Part of a small language model's weights.
Architecture: LayerNorm before each block, learned positions, biases, tied embeddings.
Training: a variant of Adam for these matrices, 6824 steps.
Each number is 500 + 40 x the weight over its row's rms, rounded and kept within 0 to 999. Layers, rows and columns count from 0. Numbers have three digits each. The size before them is the row's rms in percent of the matrix's.

# k: layer 8 attention key, 96x96, rms 0.0915, rows 16-52, columns 0-95
# q: layer 8 attention query, 96x96, rms 0.0898, rows 17-53, columns 0-95
# v: layer 8 attention value, 96x96, rms 0.166, rows 0-31, columns 0-95
# o: layer 8 attention output (transposed), 96x96, rms 0.142, rows 0-31, columns 0-95
k16 092:488503495551508522533459478490735464474494525539503497502486512523499476539512509506511502512511519466506512514523473534497472516503538506518491489508474509400517504519503497485512486499505490511500450476490507497508527534521328478545520515519472514483540453505454377519499497469535504472
q17 081:516486554462506544485575512457493407508469534470442495493575531494494507450458437487529564501462526525499474463396466517457472497569475523488549512516525572483537564520488507520504452475522459523436489492502544528462439489542652525495457459522465439490516507487470484501479496539546556466
k17 090:476522502502517492519490494493750355476499536525479481490496523515514494527484514508523506514495500467476475489539473540475483473506526495512497497513445521406517513508500519480524509489509474501482449469490520496497529540503500500559500513502464478506547483490459369477488503469522536482
q18 044:449531546526472435564539469516501500569472505476550459516475442477489517539518468472461450508436484475570556523452444460495502488493537556541539589553494562477461446495544470534469531470530511458506500473486511420550546438472493466507495493452540485521457429499506516538504622474577543507
k18 057:466527499552466524502486537485444668528521499549468490465485464440470495510509484474539437502438494522510499477471445455527478571508522542538482561544457452516503487499491462534488499493497459543497519537543503530505531513496308525476485493494517547494485524515470546526483519470440498528
q19 050:509506524508458475542519470484477523603475500453481467456497449409441592492542494469496530518523477472494482486483473515517471491492513465581457575607547476504444455444510500469469484453529535530521511492510447562463535471448506481461441507539532515439504428569510589561534489449506515532
k19 060:470567516477508505455562487498429429543506574482438492459528505452502555474497467472558487545441502511470451469472475508548466536500501543492507564531433471554524493473546491542487541465521460507477514540506508517499539496476704518518484521477507449521517538509523521494478510493471592489
q20 037:512466508493454475523480492444510476441585466539474529523508579518461522402454476526475544532492503493480413469467450546485508512565458464524443484521526497493539530550543515570496471434429518556502519490514517493543573620566523510536440521493480462457530458491459467522511486552462545460
k20 043:468459500527521544547478474450678440500468508464534500531462552484555537546506524494537482507550513506514555470566450512444502491525541503454532471509439464432499512451540493473508483472452442520488451459516505489469508487547407526478466507485452491539549490521481455476488417532528568463
q21 068:428446497532563490452527512470536470493465473532442502529519558500543469478441488517512554561465555508508494459508473539404551549552498523446490528436473537495493547558495500484558427519471478499483490514499560400561510511556539516549484445459438493468511492443497404505468517527531564453
k21 082:492456512590502498528450496487669554480515494515523477513484510501524521495504502511506513500504505481512531506561474503501504505521501508502500492488448472421521487488501509429538494511474482522496469510490536504509524527534262477543493520526476545500526463482499415515502505493513479471
q22 045:481491493482490461515468494487483512564438484522473481441597457507475423500528544512510550515517433502516535591534431468499426519514520487599496397461509570462514479509534510478543468522493518548556552507555450531567509480480507502491509525471505518552502484502420522435538492424546448538
k22 042:481521511496545500448466479473532529410404540539522525552523530529561497506529550484508538485457431480561500527447478495461534531488489479508410456491558483494422457487490505457569477501510527555531491463503509445477600547455479466559506545512529484443586465521441513530480547436492561512
q23 071:518501477505524478469484516439485503474549470473500479503563524443445577408544480469571555524510461494452489507534478469504524528489501475496512555507559453514515482479489576430565457493527505556471491537541454576459473497519504459479469451577487504451553558448542520474534404520414469566
k23 080:499559517445527470461493513506500362477499495465535496520540524512521519462478490509520530516478477505495508509517482508451518462518502473483530515444479512512483521477504520469521520500488515462493486521483514497535485476468784511530527486482479444520522529462515489464488498509471508512
q24 044:526440458461519457490571466464521499504456483460513487502574511489480548423519477501580554544512406519440499451448494533503457555477490487445499508513516450487520504513439539443542477534491486582490494552517488569437488552558531517435491475528471459420543508429546515468507456541428471476
k24 059:502541493481514458511517500506645334461491519472539492478538558515535531465492503517511553504495479486525544477527474555474496465527504488494485483483443529454489564504529542476526515494500506478490462512461531511465465513506617508557487514505439461516523472448486364486465455489525519488
q25 058:579539532479480591534576509508483486532494550484480493427513460506473480498526452457503500459441473460520504471422544497498422551505502555575484482616485531502488465436509510499479543445500488475451510488489487584450466518434543497474476535511498429483465498575490556514499550447568534523
k25 080:476485498469496509525546496510655284506486562484487486447517511509483508517486500502506477498491519492475460497498483522479469486512526505517519535545476556451493508522515495528474533477540500498493471491504488532469522489486670491541503520490494451476513474504490432487509502479530539482
q26 072:486445475510478509450475480585611461504511504506530521456490503545519500550498527563480473469533490460457539461553533523468497421451470474564515487497499523431495438503490538498478572508492495404504483438454423465531495518449462466533588536487524528556499409501496433528529504490562492450
k26 102:493489497570484493499482495489488692504494516507493491508501494469489501510532506482519482489504522516505480501495488500522489499504503478502478495505495452516511501515493498524494514496480494512510491515498482515463499508511198490462502515499516535498500503480530510504502511508496520496
q27 075:531537503438452586564538496502471491531458572499460535478436468516478445572474476491439449485511574464550482458409505530546469512525511514526467494581461541502489515513479447623416502501547509444492504480477517529477515520470530537489489514485518463516466450594476530550475543461524504500
k27 084:481506501440506551518526485499643299533496563530434522444513503512490463547492494500480457486508503469488489480504512516499481502475546538530493499553458542455499496504552490542465484504525454530481491463502484512485533517510634491565488536482471458519490481534465458491509530482520518469
q28 071:461423566582511429465473497407537527459566442537484456483526529467494568422499511440487538524451501562526493506585475496502537546482483479478485545450523481510489527507526560481565517415462479550509507526514486450521540503550445476508506510478489553436520508449555468495492441482446555530
k28 087:513496512551496487483491519484328697504518447468509480518494495459504538462495513493495503508493500547526495496488523475508517507526463491483487509474518431582499502483479514474500501479466518493516524533505498499478491478503348516427501485512528531489501530484560586498492498535493483515
q29 055:436485575589528426495509512445518476529496410559456464521514514486517543500488474490501490516454476527534495496545477478524519508507512511534494502497414542511491544558546527513554527375482480492522517535539541420576545508489488529529495445470493509429483454479497455510461492463572607456
k29 079:499496509592499491490467497469469670509522485469492467524492499465514535482539501484506476534476489521516536495503523492539505509524490495500488493499475448497519455481497496470498501481487508503503508531518518514488516483516219501460509510514527535471506477515518523532505507499507506496
q30 068:550498474508474504554490468438469536509507494464499507475486458423420565425490515457469542528513457518546446549479448519556448520487502450523490517594613449513475471494519496538506515438529553496522513528491488569431523492471490484499462492561512521480529478532503555549521443459415473593
k30 083:496575508432495522443533486513387410514476513462472493496512498467504517494481495485522486534470485527520473471494492484505501512484494512485534516482506505564485511468505532530495499488500489500487537520514483511489515513482779517488487500479506427502489558497493554468494516494487511504
q31 062:481457535580500511422565481504515464533467487544410461507549506517473524490488446504633526544523500509505509458417467490476443526536515492523538487486460514478506573509480539410556423469544499530486484472505528543489525502488575496521489455479495486519535530480462496417467484534564592482
k31 073:488482509506521463503488495495738360478497497503510459501506550503538533476489486507514528508471491478483504501526491545491490469497482500516469498516456541392504512535500533471520532507494498503479430456490528504505552524505493486541514511523509490491561452496473397496505476468535543462
v0 102:542505535508554543536454484457489500463479471542412424479557546432527434534520479486518515554562446461540491526499480535502542523538532513483486523474559520494560477510509481536428475502533469550597466488435589543518557522505505460471460517538476481505504532523508508482381500528527415461
o0 094:471521481504442485471541540622467505527519473506565521515504459526442603493490486537533515467529548501453479504501462479460461475474481501504585538534475424456537424521479567480518516516532494457443439452518466562442392514522494490467523491520545507512547463491520510496602499516456529532
v1 108:489502511499554572552468439460486501435489457587482409469574587486457451515553492538530478528485516435521484477493493533492528519537532502504526570466539528485555529541531431526431484536516451501566478498478551525512533492516503506463475539551456464492537555544533502506434493552488393456
o1 110:483499454499430477452538540623480508494489503463565540523513432496477525505495496558514548466581453502448479516503480526445450475458445463509566458509514444453552403515466587495567505512493517475489452451503495512489418559544492534462526501525524525526537437499482527492574511489518557533
v2 132:568496540489556561566463496408489503466486463549490405511497542445485504536486467554539497521491484486570479485488460550452550457513469550495489524449525475480537499508449443460588505492534425517560496508459564499572529491542506471468540604505492465493439505535479494520586515546510478529
o2 121:515516426530448537464516514602492501525512528447513579512517501525497518514450438535519555470525474505435496495482523509455447472489460426456497550601537472460500466509482563513383527487483552427483458479498446500463461553523505534535477470487509521540587484550500537500453458507549443529
v3 132:549524572509522565498481504452500505481465501458397500519494445473532450493537565445488547526566441478525494505500488499545478524562525468515499502525518534485471474538474534500428422425504501494517512459443569462481477568480503561515418542576498494456540499482553513465382494510538449476
o3 110:506515456496517439499502512629467501521484453541526456490396515548464573531501486538527442473554555465498536517506448465477496534466527537560578493460466486457522464457527520453529545537540480478472493468499436560477507415491490403493551486535541503537494503514502480496575555541444486470
v4 122:480491482485478416500517522541504500528542562492551545518482531483505520539497479510450540424505506534428470490477506511474570417406492510494456501529476455504506512466513541467586541521499536459458508509595458479476508443570500454513596503456535533570436456459495497506577514487447575507
o4 113:519456559491501539500475457362518513515508497492506506476537489470541468491464492465445513544394523513586509532465560463522453512549503504472441521520534512531488536515518411588413493495505490505526519519496554466514531554457516540547466501483488464478564507536431532510391480469517469535
v5 130:547507418482493407497475521534494497554470524467525525496530544472620509554480428460474536497591416560498517529487495531518556488472527521458464439487518488504518487430492541533549465515553530547576455521559537531530539495592498432500456471513457508506442503451467503465520524495508527501
o5 116:484515607532477532546534505456496530534587485504485509487554460498472540494510488471503490504392598492516474522490506431526486443551511518440535583536489480445499508522504452483428559497490495484427434501514495523457450512369496498502523507490545491514544509500513549509520423463470493555
v6 140:451495505500524577521493435450482498467491451596555448473526557508429491490526460592570425495382565454549520461496478519498480523520493508521550504453503518494545544491535400522495551551506435531499484530467482551520521486496501495474482494511471480503541549577474492555556492525503460527
o6 132:482511461507469511486534527553503494449509555436501559555564454491518435461501513514517582508625387511447460474507513543464524451453452406458491448518522491491503468515461591495543471514477569476538501484488536462527456550534493585468493504495454537481470471500511505507505476485557542508
v7 101:520496412490410385467535514608522499541544503462508584537448463530557500529433454458472518494550471581488507553516549454511479519440449547453505450477490459533446452493480514469551514551485495503525506526545469488539472463496496481532502464424512527504458434497458494510518522448492519511
o7 109:485499589517556501536517505339511479526494513499418431462541550438501512484526512437530478499403560526532527519535471523540514508580513533474460556546482558551465566496527478510479485402472475510466492529493513479490559478477512508524465518453488467453489529485565514505465467478471518484
v8 124:485494420515477447469509513579500494500436525477493515455513501518547489497459481419463464544527491524490573529512516483513502542504523489486487444558506508533565475454562511616460526502502562597527456519502449581478552505469496431490463393457478499498539536514438493480431497460544525475
o8 126:448568580487513535536498505399513507492534487565451506538580469489453544459530548465518508549449548522483433504507454494557545470494527564464523529453431484525492518550472465443542464498537474520485496490556548517465442479483483508451504516498500492467428504428569461499593478496439557527
v9 151:545503452489501421494465539517496494565475505476547506496504540473582531552467413479500521509576429556508485545489491539468557477451506518460472448469503475504496486418451520518580500520549516518579464527518541531550538494562497422499520490489476493535414493467449507475609512498517571528
o9 131:491507580531470567537532489463514513535593503485484524496551467501498532487493474464492495508383558478486474473480533442538480438547514498426484607586506491477473523536503467500396551480492521493430454528515488529454458537401498517527486487469520493509548522514508540508464411492524475540
v10 124:498510439509427439453529475625512491504488527503481571475508503555542448504514464434472501512573494535444501536530538463532464588479515488479523482485495513530458475491501543561399462548478536548540491527520482531455475489484492496526415410475466509482562500488519510477399485464473477450
o10 122:447487587511538435525519524404505501509480448531486394485525476446487551469564539466516476490441526496530500521540435503529524493540507558519540510457443510529502512520511483454639498452488464521459488515535531519519511463463495489455535530507511495449450496432542487486581515498457595481
v11 092:486504514530459439440491527595529494522561462479453542506476471498518467513488485436499527545592460533473434604534575458488484539446478501439520506457526475533437440518482541491434521539459504446561507490447525489492491489420497470525537443428546524544470453481485510490437469475510498451
o11 105:475441553470519466503525516429508454538485485516512394459491521458480584484517518476511440469420561492493523466534456524537490526553527572545482568560460499588475528524507507532573468416532436553426506540507499552474507497559510480494460501474484455442506510449544489502507530535478563477
v12 158:392500408497524434469473511565497495554559434511570500472555567493511524531492493490509484504488506492463491546490554518505564507448538489463487510493545488512551507466584475536481557578515532427546458493536481535522555467488497416481566401476496514580455524479449493510505503496509501467
o12 140:487456593450431551513543498427502498479573564482513539504577420462477473501515547499466498521454545514486445464498525509536481444530501529471493500527511464517504494543459499578523459487516457602461482505480573508455423592520493557468458527472482471482516473467484538522499465456518573564
v13 122:579516537502481451477466518552508495524475562497462546497491522480560435546533436455468575490643424549451414544507505511463532507439520497474490495471491491505435472453426594511457444509510532505571496511519554497465490488550497487521504491491483510530475475445528519446490481501455541469
o13 112:473456557534498458504516498466507513561508419513564402466493474481512617481509473471477463482368560450538535508501495420514447497541512535501521592534477478501495507529533445502517570482524489482419472528539484578498493491416506453527526493514540482488567511504472532484497498532494512504
v14 130:438494483520551502485469536490493500500413453438466442488525479507535544462468522408495470574518495490535578519506503505509474493577528430502505476550510518505560482502590478559473515445517553533539463466412499546506557554402502488472494460532501486504531555538439504488455472492594520508
o14 122:502576507445487574519514482581503485475574529568459565550480464558441519502495546520506476526517519481423438462492462525547538485425541567490533493462458488484503475517457502443520494558546485520499498480524487524434417479544486449484491471497512489544414521447561436506593491536465505516
v15 118:445501553504564558514488553410497502520509495468541480510498476497437553483533590539492538478452522465471461463466499533472529431492514451543461551566480513473490544490486504472523514430500515381425532445500509447500494516498502544489595547552535496540449499452530505486593496529491562516
o15 114:561486439459469530472453444582500511483505516497545545509408502543527445553464480519431462519526473474525512453451576470500476517462523507528455443476547498497502487477516451561430508571531509554547554520472483501507528537523491474544484486515493498559532499565405495512409534520569417503
v16 120:366490459505493505475533497494496505522524471463543522514519444547466586427505548534512466480392564462475580464494506476550436488561514435551516498550471532493506538529587496495493552479483532460392505471527429491471480518448501550502471450545520524486553527485517494522507502490519499520
o16 111:537510497457526506529478472515505486423506558517484536507465507524508360525511564502474477527590451506535487489499531542524577511467525513516488377394522540496506514457495471485552449574489493568576553497449535432541521484507500505475498521498479498521394513487481465508507521465493502481
v17 126:617508463472521484540485513473493506492469557468459489523514508457608504546488489487452557501598419527507524469488468524518546456524522526493447488520523496481537488517454574489550404469546516549510488507579538484513505492608503484498431550540461501453481489434539504445467536512485464475
o17 108:507517507551486467518492507516485545555505457526517524461491513526469542544492460507498490469427597498534526592489507436484466501531496509481578543492501479419528479486518446474407579520482486428466438454507438513474482471402499465513555503517578505565570505530483550479532465463447450531
v18 133:429488467523493454462501488579508490511554438540551487464503549528444496512490495488545458519465560500485451546513559480447512539424472508455543541456521473530506496503511442516474574587470493430560493514475449532504521460418496446492600452412514494572484498546445487544540476486507518493
o18 114:478444525465478541484523509406527470488501551473482498515571463437507497473504527494494513515471446509447477444519498566529477490509490503494432518563498503583474515561469546560570434424494484574485516538506557503499490567601499576478425505466445481441493483457515505511468495509558581505
v19 108:405491467503477490485557498550506498497513536480530543499489473559433519465508573505458494459419589490415519460493533461502470465473492466546501545583466507510512527536566509496491553501460554459371533490573408481445467463485495535509549450475534513522542486494524487512498492474452541490
o19 096:523488504459529496487450458389524497459437505531490488512487514470530422499503544479449501553502446530576508523490522538530518551490515532533453394405504537559496520488503433533545432518502477552592577502494559439557570504546499519500482528500470488481449495491445472502460560480514502485
v20 121:474502434474453475501552489550509506499553555477524562521490472537500509494512557533437543422471534504426512444491532472526494471475493500526491533561474499497481528559523553452526472505482536444387537491634427434457437459557498562520506500503508523482519464434552498501491518485436484483
o20 116:541463516497546433502458474388502519494427498514497470450472531456529429540514519492458486514473505526607560585508520506502494545536493520532483412406527545503517525449539416543503494509466464512556533494466523435559594482478507502514513544505506492519509497523432529493451537441483494493
v21 112:485492572501547594569522497441492503435475541520455433517512497487450490473532563535462521477457541452473505412480478502478500408533505461557491587553483510474542538573519515447494500427494514477428533452501480456445484483528504563479557595546527486497538502513556504498502486537463502504
o21 114:557501385481496485434452472574502505487441473533550549513427500534508488527444482543454524505548431502538528552470527517462459553430485491535496417431515501478532446478505475524487499583513513448589530462495471478530513524552511485541499470535521511562526483546423482488471562512519434496
v22 117:469498533497538561505523528427492503523480565483546524485492477513447556462538555559484533451452545473435479437480470516491514447503523449570454521576443530473481561471462552503522485434495541456380532484553471460454468500548499538504519509548510501507503506428565500476578503513447565513
o22 110:543489457503490484490426445536509536474477474512552523508434503547548418541492484502424482524510456482571511489453580449496510511475520492520471427415547501483503507485526401514461519586501518528562560521498507477557550499454494491527530509532499518540501504550391487501429530500556422492
v23 138:443502582522540608496506495443495500478460501520468487457520471523432482429560558503519488512467553445484484478507489496520440535553537434554512545530473558489474526516515501537386476430474520502446517458438503501440471547449500565497467481566505484481576548500555505488433463520494491481
o23 130:510507428469491449469469487628488498459468464532557476534422481542502498504519515543481482499593435469492496454502490495479536513429512518568527414404488487494520466488497503466606493575530506530541549513509496519536498469542488458469542504547503529512439485486466445498555579544518503467
v24 147:512498516489545525511469577384497509529494490437535486530467437482511592487461540531498528497486463500529509486479481541493517442533494487524443470559480496474480517464477507461611485406521495450450514468490538452565506543501505527485548555547522499491421494448477498487620520518548547559
o24 134:562548458494493551517469453591494515502539545483486565489433542566513443563474464506477466504513531482487507460464560466506513491486524502481462507512548512460484527461521444516338544550511519510508527524468446492466519493480493456555484480491499503575523533565477504512421472511530383503
v25 134:493486449508483424486520506598500495486439576474468510498504535503569476522460465396430486511540495548470581481497500476517519459473520488474504445552515471528581479490575524571496526507509562596526467519521436554441555475516499430497484456453492518523543503543445496486459496465524552486
o25 134:462541581492528548517499494348519512513537472577438513534578451484463550441484532467505521563421547518521448584487459491550495520495521549457514540467425506517500516554479459472518476508533471463517486466562547498469468491464507518496499482500504464471454518447555476497551477494431532538
v26 123:477496470486506536532537507477494508477478554470483502529512451523502536449507554537437519467446532468463574410484477486526468430575514454568478516591460527477546545552543552473517483458501550507378523479574448470450469492549502584492473521565495511459563510466563503481488508500468489505
o26 121:545536462500530465496451468509502526470453495548513539493434526535503422548491524505454499514532478518579524585482532511497533538466504513510522390364523530453531484450520427472488505591485491473593526452481489442550530470464502466524528511521529507571461511523443487483505526462470447491
v27 146:517486385482446458503524499547501497484501495485533508532445475540536533514410459488491441501441529539542599488508508475515474496514446547479521430518491466519542486500548439495611535533500477537490497552521424517550519469466499486495502496431487506485510484564409483552593520463545500560
o27 125:492569533518557548546521503368520498495502567492367544508580527468499443487500515463542540527500497549476482533512474568531544498517484469426448510529489558527467553498490515495437473439461519457532505483495515439487527486523504539518445497446456496487443535491590502496469435473484506500
v28 098:543511543513522509486452511483503502492489442499427461506522491459561474506493471443518501575606407505557489571526517516524487553548516496448492482438546502501479457500516507501450452480508476531618472481400596513543535550445504492494465497516494490474491513498488511486395484513558445473
o28 092:482512501493483478509550539617474481536544485502514466478479500533443597502516492531549474439503575473425490472528430500485503473502502544525571573553463456470512468501486554460526534480529477485406449503509451570431425477525503436481509479513533499509519502462569494497593496537446526508
v29 149:567519600511473524456476526453510499536489506485490552490461441503503499479534486506544525511580445511507410546521488504497460570503499484496499476448464528494353487442380564496453434446480487482522518496436576473501459552467498548528460497522501499468480491443543513472509483508493533504
o29 132:495472476529525441524492501606493492524496443477548392460422539532536549510540461491513436448492508433489538410517493431489533490519525515551492561521499499500478536483546480457529566493508517529433525584504448569521543433450494416505539493525508520490506529507499484493491523571524470438
v30 118:536511556514537585520468465428485499477446464531460452480518506490480466476531493506562455549480497465587516498500450517515467560579523492520544484462514542484507499500458439541432468489518455552553486506408558536509502565476502528488395539569457459451554552557521507496465487523549448512
o30 113:472539441524481490494529541667479501479516486490513517547469480545481534491510486540551507477616455471422481463509468495462525477439493450503561497502483483448512450494485611416558523522500542469486471467513454541493459461492482478465551481523512540516449489501538478496589501533505519473
v31 097:570519521510560493498444524488495495528482483493450465462529548436568453550514497427511544545632419504515447554496500533487568520485547497463474509479553501499529460479451535552440444477542523501621467484464570521504545523504500435485513491516474487526467513467490510456431486518535497454
o31 093:476478519497440501493521519565481517547547466527551504497506451518451625511498477528498470483427591463456490482496484433501442476498515534506565590543463432466514467539489508501500555506541472506411445490530464608435412500485489467479514490514549488521567485492498525500558487528484516532
q32 164:456426466526529479480462492509527498464549453526546501536549569519467502437479504532431538563487478491544468549434461500429534538501592472526525530455567461482484479447478557484577444535488488562564485502494493426517551579544516442530507467546467540461507508455476482474480459482433482530
k32 144:533437494549493490471455525516504663491486508513515521487471492512514500533497529497458494490516507506512476548482514536483502477531493501510473470482537419488485502525465506494483463505439504490471470514500552508523484504542243516470508504531500514495533506477488482564495519500484462518
q33 147:558542477499466549514515507490498465553427497451447492456503467492534498531539516452454493514464457511483493447503509513607469522510472543516441521599449554502474555484518471576495538416486549491510502484497484559442587466433487582468450573461513522445491434542473507540501512485535525466
k33 122:470563480519535543491513464510534515567484484524421511503491484500525420494511482464567502543507443475530472451460444529510444581464571553564470486563475556485452459534604481547468555486530488478509528505485466475466571513447439504510507506494495533527421503586559502489517503431509563514
q34 140:490461472513534540508460502438523497494492467516458543526454506564425514504499514555440581583514470505547458484440473519523534569545536493518442522495491498501489514418547537554520472484444574542511534524496483448484610562548489478518473458447419526428503470514427493536487500478449462518
k34 127:518466467553499506463511499520462712475499502519509522519481498516535458479501491491484482590517465465542471509492479521519470522491530498501460467507532496496487471527510532502459486478478486501502516484456482467485520522500289495493490527534504530492491530487552495542450497523454511556
q35 154:511406484528546531498445489450510505473514508549517497481541533507527554515503543554434519523512567538444437428467481512480587491536497502554477516501581475502449496449508516548518448505488419560502509536493442480462582509608473463542506527482413517463497502472532484521486456530431459465
k35 129:516476473538490509496484500533429729521521471529467490523487531495519457487517497509494502485510459471479490505506517563536501523483507481513402506487484469524525535533502513535478496508466473507518515523493471506470482488545313514439469495518512554477502513484525529490479529529467484512
q36 181:458554518411496562494556556512493474477466571465509497517444404497494455514469498465537468535550439481469555427496500489516429519441483524475469440578463528519486482467568474580428518499519533449506536514432512506493485503426518561467460510495500480568456525558485532525534518445507534525
k36 154:499520515440498489503526493508596328486512525519439508517469473503529472516494488516492484549530469489520511481516480496515482504489532525503486487534499570460506510493541523511491489485528533493476538438490506450471494494488723497574514482449501453507498495508481435514464537497517510520
q37 115:487493537496464466463514508561474520486455560470562527483462533443568480553501533456535473455529506494506535487517520455468454519510524506493525451430525435502558449558434504467440573531526414440508500456476537526510423482448506467459556462547552476613498531476487516480532483553572498467
k37 109:514497525418511467524530488484488332491524511507520478518507516512473524507465485502510510472462533510472508556514531483471517488503450517478542515475550514527536529465455439461513460519534495521486482501512540526517490497516747475489479506464507477503516484501454481501500509486532446488
q38 108:461452478473560486495537518477503491483480536590406497475434538555487500597437557532415483541540609518557473434473488515463528526525562514473530529485476499510554502557479464538492484495522427514502545504478474437510551496578491484516490503461405480539446476508475465519501491501455495495
k38 103:485434473495527499547487486498468592475537494506475533538503522534552501468505441488559509536481508532483471517577482514580523539518514449507452489452535527511476557438548510565489431490525473534537511520548483454491518511512359494508451453466530530399514539465483468507446522542481415569
q39 159:507439461548467454449403529503508498504514400509547544487496563498466502437518502528478569481455488502527471579502571501471512545559514484525531570377550467489494544515467526437547496487463534516480500496540530490545458478478509437496570463509533518472546505432457487500500477549442449470
k39 149:513427498513498437493518504477525588470462509499633496500525529524507510533500537517440477471455592488482501596513534486444520463540464477478560487493552418506543471511408453451475479526473423492496464545478479514530462522494411491425511536571540494495561503487517520495496467513513499459
q40 146:431561527485482511529570562554423502514540517464540521522477506486539466502462455503570454469480533478477548471502531429446430477512483507471506463495461531550547524520536472501483509534508501452461519518548545475510406449457556558469481457467576465594463592471455545481496554537530521492
k40 127:509505515429503474527498507488528280457501532485514488485527509511509516523496499521506522483470526480506510493524501486492503474531488479494514519486516535462511521477481495492491477506545493508486477474512520506519482500507755474551501501491486442489533502493482472498498498522505500492
q41 113:479515572574497485549541530510398566529552522501538488531505576515556504494502465527549451466471584530457491471478474446464486460575503477491470484470499465548561534513468457474492475501478430490442504528554530456497431464544514545455487471477562494509495585462507535457467542591549507493
k41 118:506537492427511488540496498474434334464495510480532486464552523496492527500510488518514530475473527483499495509504511480504508461527471471512512527482528553479511538479469494493503465515552496529507469482525526523526477491534749463537466514511464438475524506471488516495514510523486477477
q42 158:520473458499500463500468509486510514495517426483570520521499571492478534447478518547429516522500476521539523565460537481453488505528568471474547504369642413489544494511439524407531484546515498487510490489488514507530508531501509449486571442529514510487523506428501521466527460520474426510
k42 143:503363489498469475492486537530488574453494527505595497488491545500488535497476498485455511443493593551483486603500557473436526469522447481508542520464561434515530465501438440456490467523438472508493474529508534513583423489548482488448522516534531473521510500489418490544481474508479464513
q43 134:505532444473491533459457542486527486443500461483503531481512478499480514500457568504397498552484430473476490411454474516480530520495512497567398551572531474491455551448509531547528529518465526523532506507442446535428589537529472560484482574551453537504518497511544512496523474436426471517
k43 119:520492473495501517465499495534466693550500506541471543500447521491536447508534504484462494505577484500497467494452490511554460563450568503489458464515506491518466463554533507572452469482471507488455544543478440483502483480507352514457512470485518535537453490533534512533494522535465516500
q44 177:470581517458468547506586532524484510509459580458484530494444425477528502538481482454525451505542478472494543436523501483527427490466463518459476450577419521523518466530548492532442580488497514452489517465464517527478483484424489563430472499488558487588480512548476518515482535479587547500
k44 147:506560521441502492520521487488493335498520505506469495529501485505492484487488487482530505534475460503515513480501487449506476515472501522485524497510511559502509503479535488499506471483550539501479536483505511497491513490480785495557501499463493480503484499529490482488514500482510514515
q45 170:517530529535517528540529507490523534504478514524388459491482457511460509561501501460452432541553483482498526522493453485528449512475516553497437428587396539500471435499510494604456521438485558514515524526442509512481550540485424533477467513468494548521463452575502495531481542422486525530
k45 133:506591494506504533497486481495351645499493478503439525577483453482505495464501474430521466580494426536539478474470484482577516547466519532481493499534494537584484495488598538492487513461510549498518571503498492475465535483456437508486482482485514502471452519532519540494517503515502523515
q46 126:522566547511524549561552491467469539526522558503526476542478431530515518558508450516568412447551605519445513481562515475527471405486430492432494395536476516527523473471529459482450503520512459464446505494478517485501457452506470544485484496442528503535490544505512503517468537492582532528
k46 118:495607516454471521536504511505412373453530502462492488512519484458481505448514497483534530507487460489497525474511514432520516462497472489496504530484460567519532520480527514517509518497520536514520544463522504521497477513503753484529489498502499466498507505496473534461524484504490511501
q47 101:581529430440486486474475454446581476563469456495437508488481414496434532504518485467495530497553441517537501556580567554565503482430438526437539511515462553486457480511523506491503512460520585533499495508473478566506500470430465464503474502471489511439525417547500478536509483454503475507
k47 110:465472507602501526454499512519514668520482479503497513539479481500494487474503508462492460535521458528490510473493495487496509522467509535490513495524439446529479454514554525491517579492444512472518536518479464489471523510457284526482529496518524542533469509538519510462496462471507543508
q48 169:469562517470468474466544579531451496507480474423567507507493507452567462479467485480564507473462457509459584442541568458462393498505424541461460496493477474536525556476515481449521530511493501462481522542501509524495415424416529558483489505520550475530497571486524544503543523546533503478
k48 131:497521506445515480508509512504536289475492524491517480470519520512509496521498493510493503473500538483476501512524526478509498471509493482495529509502511525484512517504474480510497492512530472500487476484496487513520472501509776473524512486486499448513528498499472477488497490503499504468
q49 117:477508595587504483546506508494406560533556538494522500526515581524519493484525451510569477461484565539498476520476460460458498471561535465508505489441481480537543512498488460479482442494485449526446498534580556457517439489548528501477471449487558493494504591471477528414455531571554530492
k49 121:515529501437520485532495485464429340467485520480547475457552511499488548516504495534501533484470534473509507516494508495490515446537478488498509530485529539464518550469454508471523472514547501528499447479530550518521491491528725471537457528524455447476526510465479507513519518515496464490
q50 123:452522562538495484544548539521391548513556525495520504523497529512563500524480464504563440468487574517472495460484483443468471469567505491472507464479489488554555532517496463503460478514493429487454511515536542459491416460529529542465480484479561472561479605452495545462474559599559509474
k50 124:517530502429511493532504491477463309467499526493523484472535519506498527507504487527516525483476527480500501500514507494501506470528476481507510531479529545469520537480464491489510470512553490525498476477531522519526485492527754464540468508498467441470526506480479500492505508523498483487
q51 155:535472524515530585534474453475530493468515575555457513491473444556442513520516491503447460523540536485535422533445418534564574484484559471553506474574484561471467438497517502579440485472523500517521496442480503478478571580561484487501488524477475518509476454554447468493457491439509551526
k51 124:512507501536471525515500469497482690535510484512459521522465460472501487488501506496512516547507443501544510476456443525491488544487532534512464478515486501498484495490554530500491512481483546504503540498494520480454536506489256538511474519498489552494463485509519507522502530484518500540
q52 184:484426494600522461464409490495509553473547450535541512501535589498486522480513527531468532489497534518515479557485501490431560517530545465520522545382560415493519504483452561458536493527466463550505491504512496468511507512570480424515554442530479534505533517420509488461491465540456446491
k52 157:529472494491493469477491505489365672500495488496580507520509535508471536492495521493457502477468541505474479572494549494485539458522451478460510498437550441562521504511419472479500446518470468511474465550508528547529473507536437495389471523549534514478542515482501541513499480538488447485
q53 171:502455428492540529495459454496507487463571513517558552534475516532493506513473512570455546520507565483524445484437489522488599511493567447500556539455610454488524503450494541503535500569511474497548496473497441443455545535561528453530526466472434507524493503463427482487490429528459436531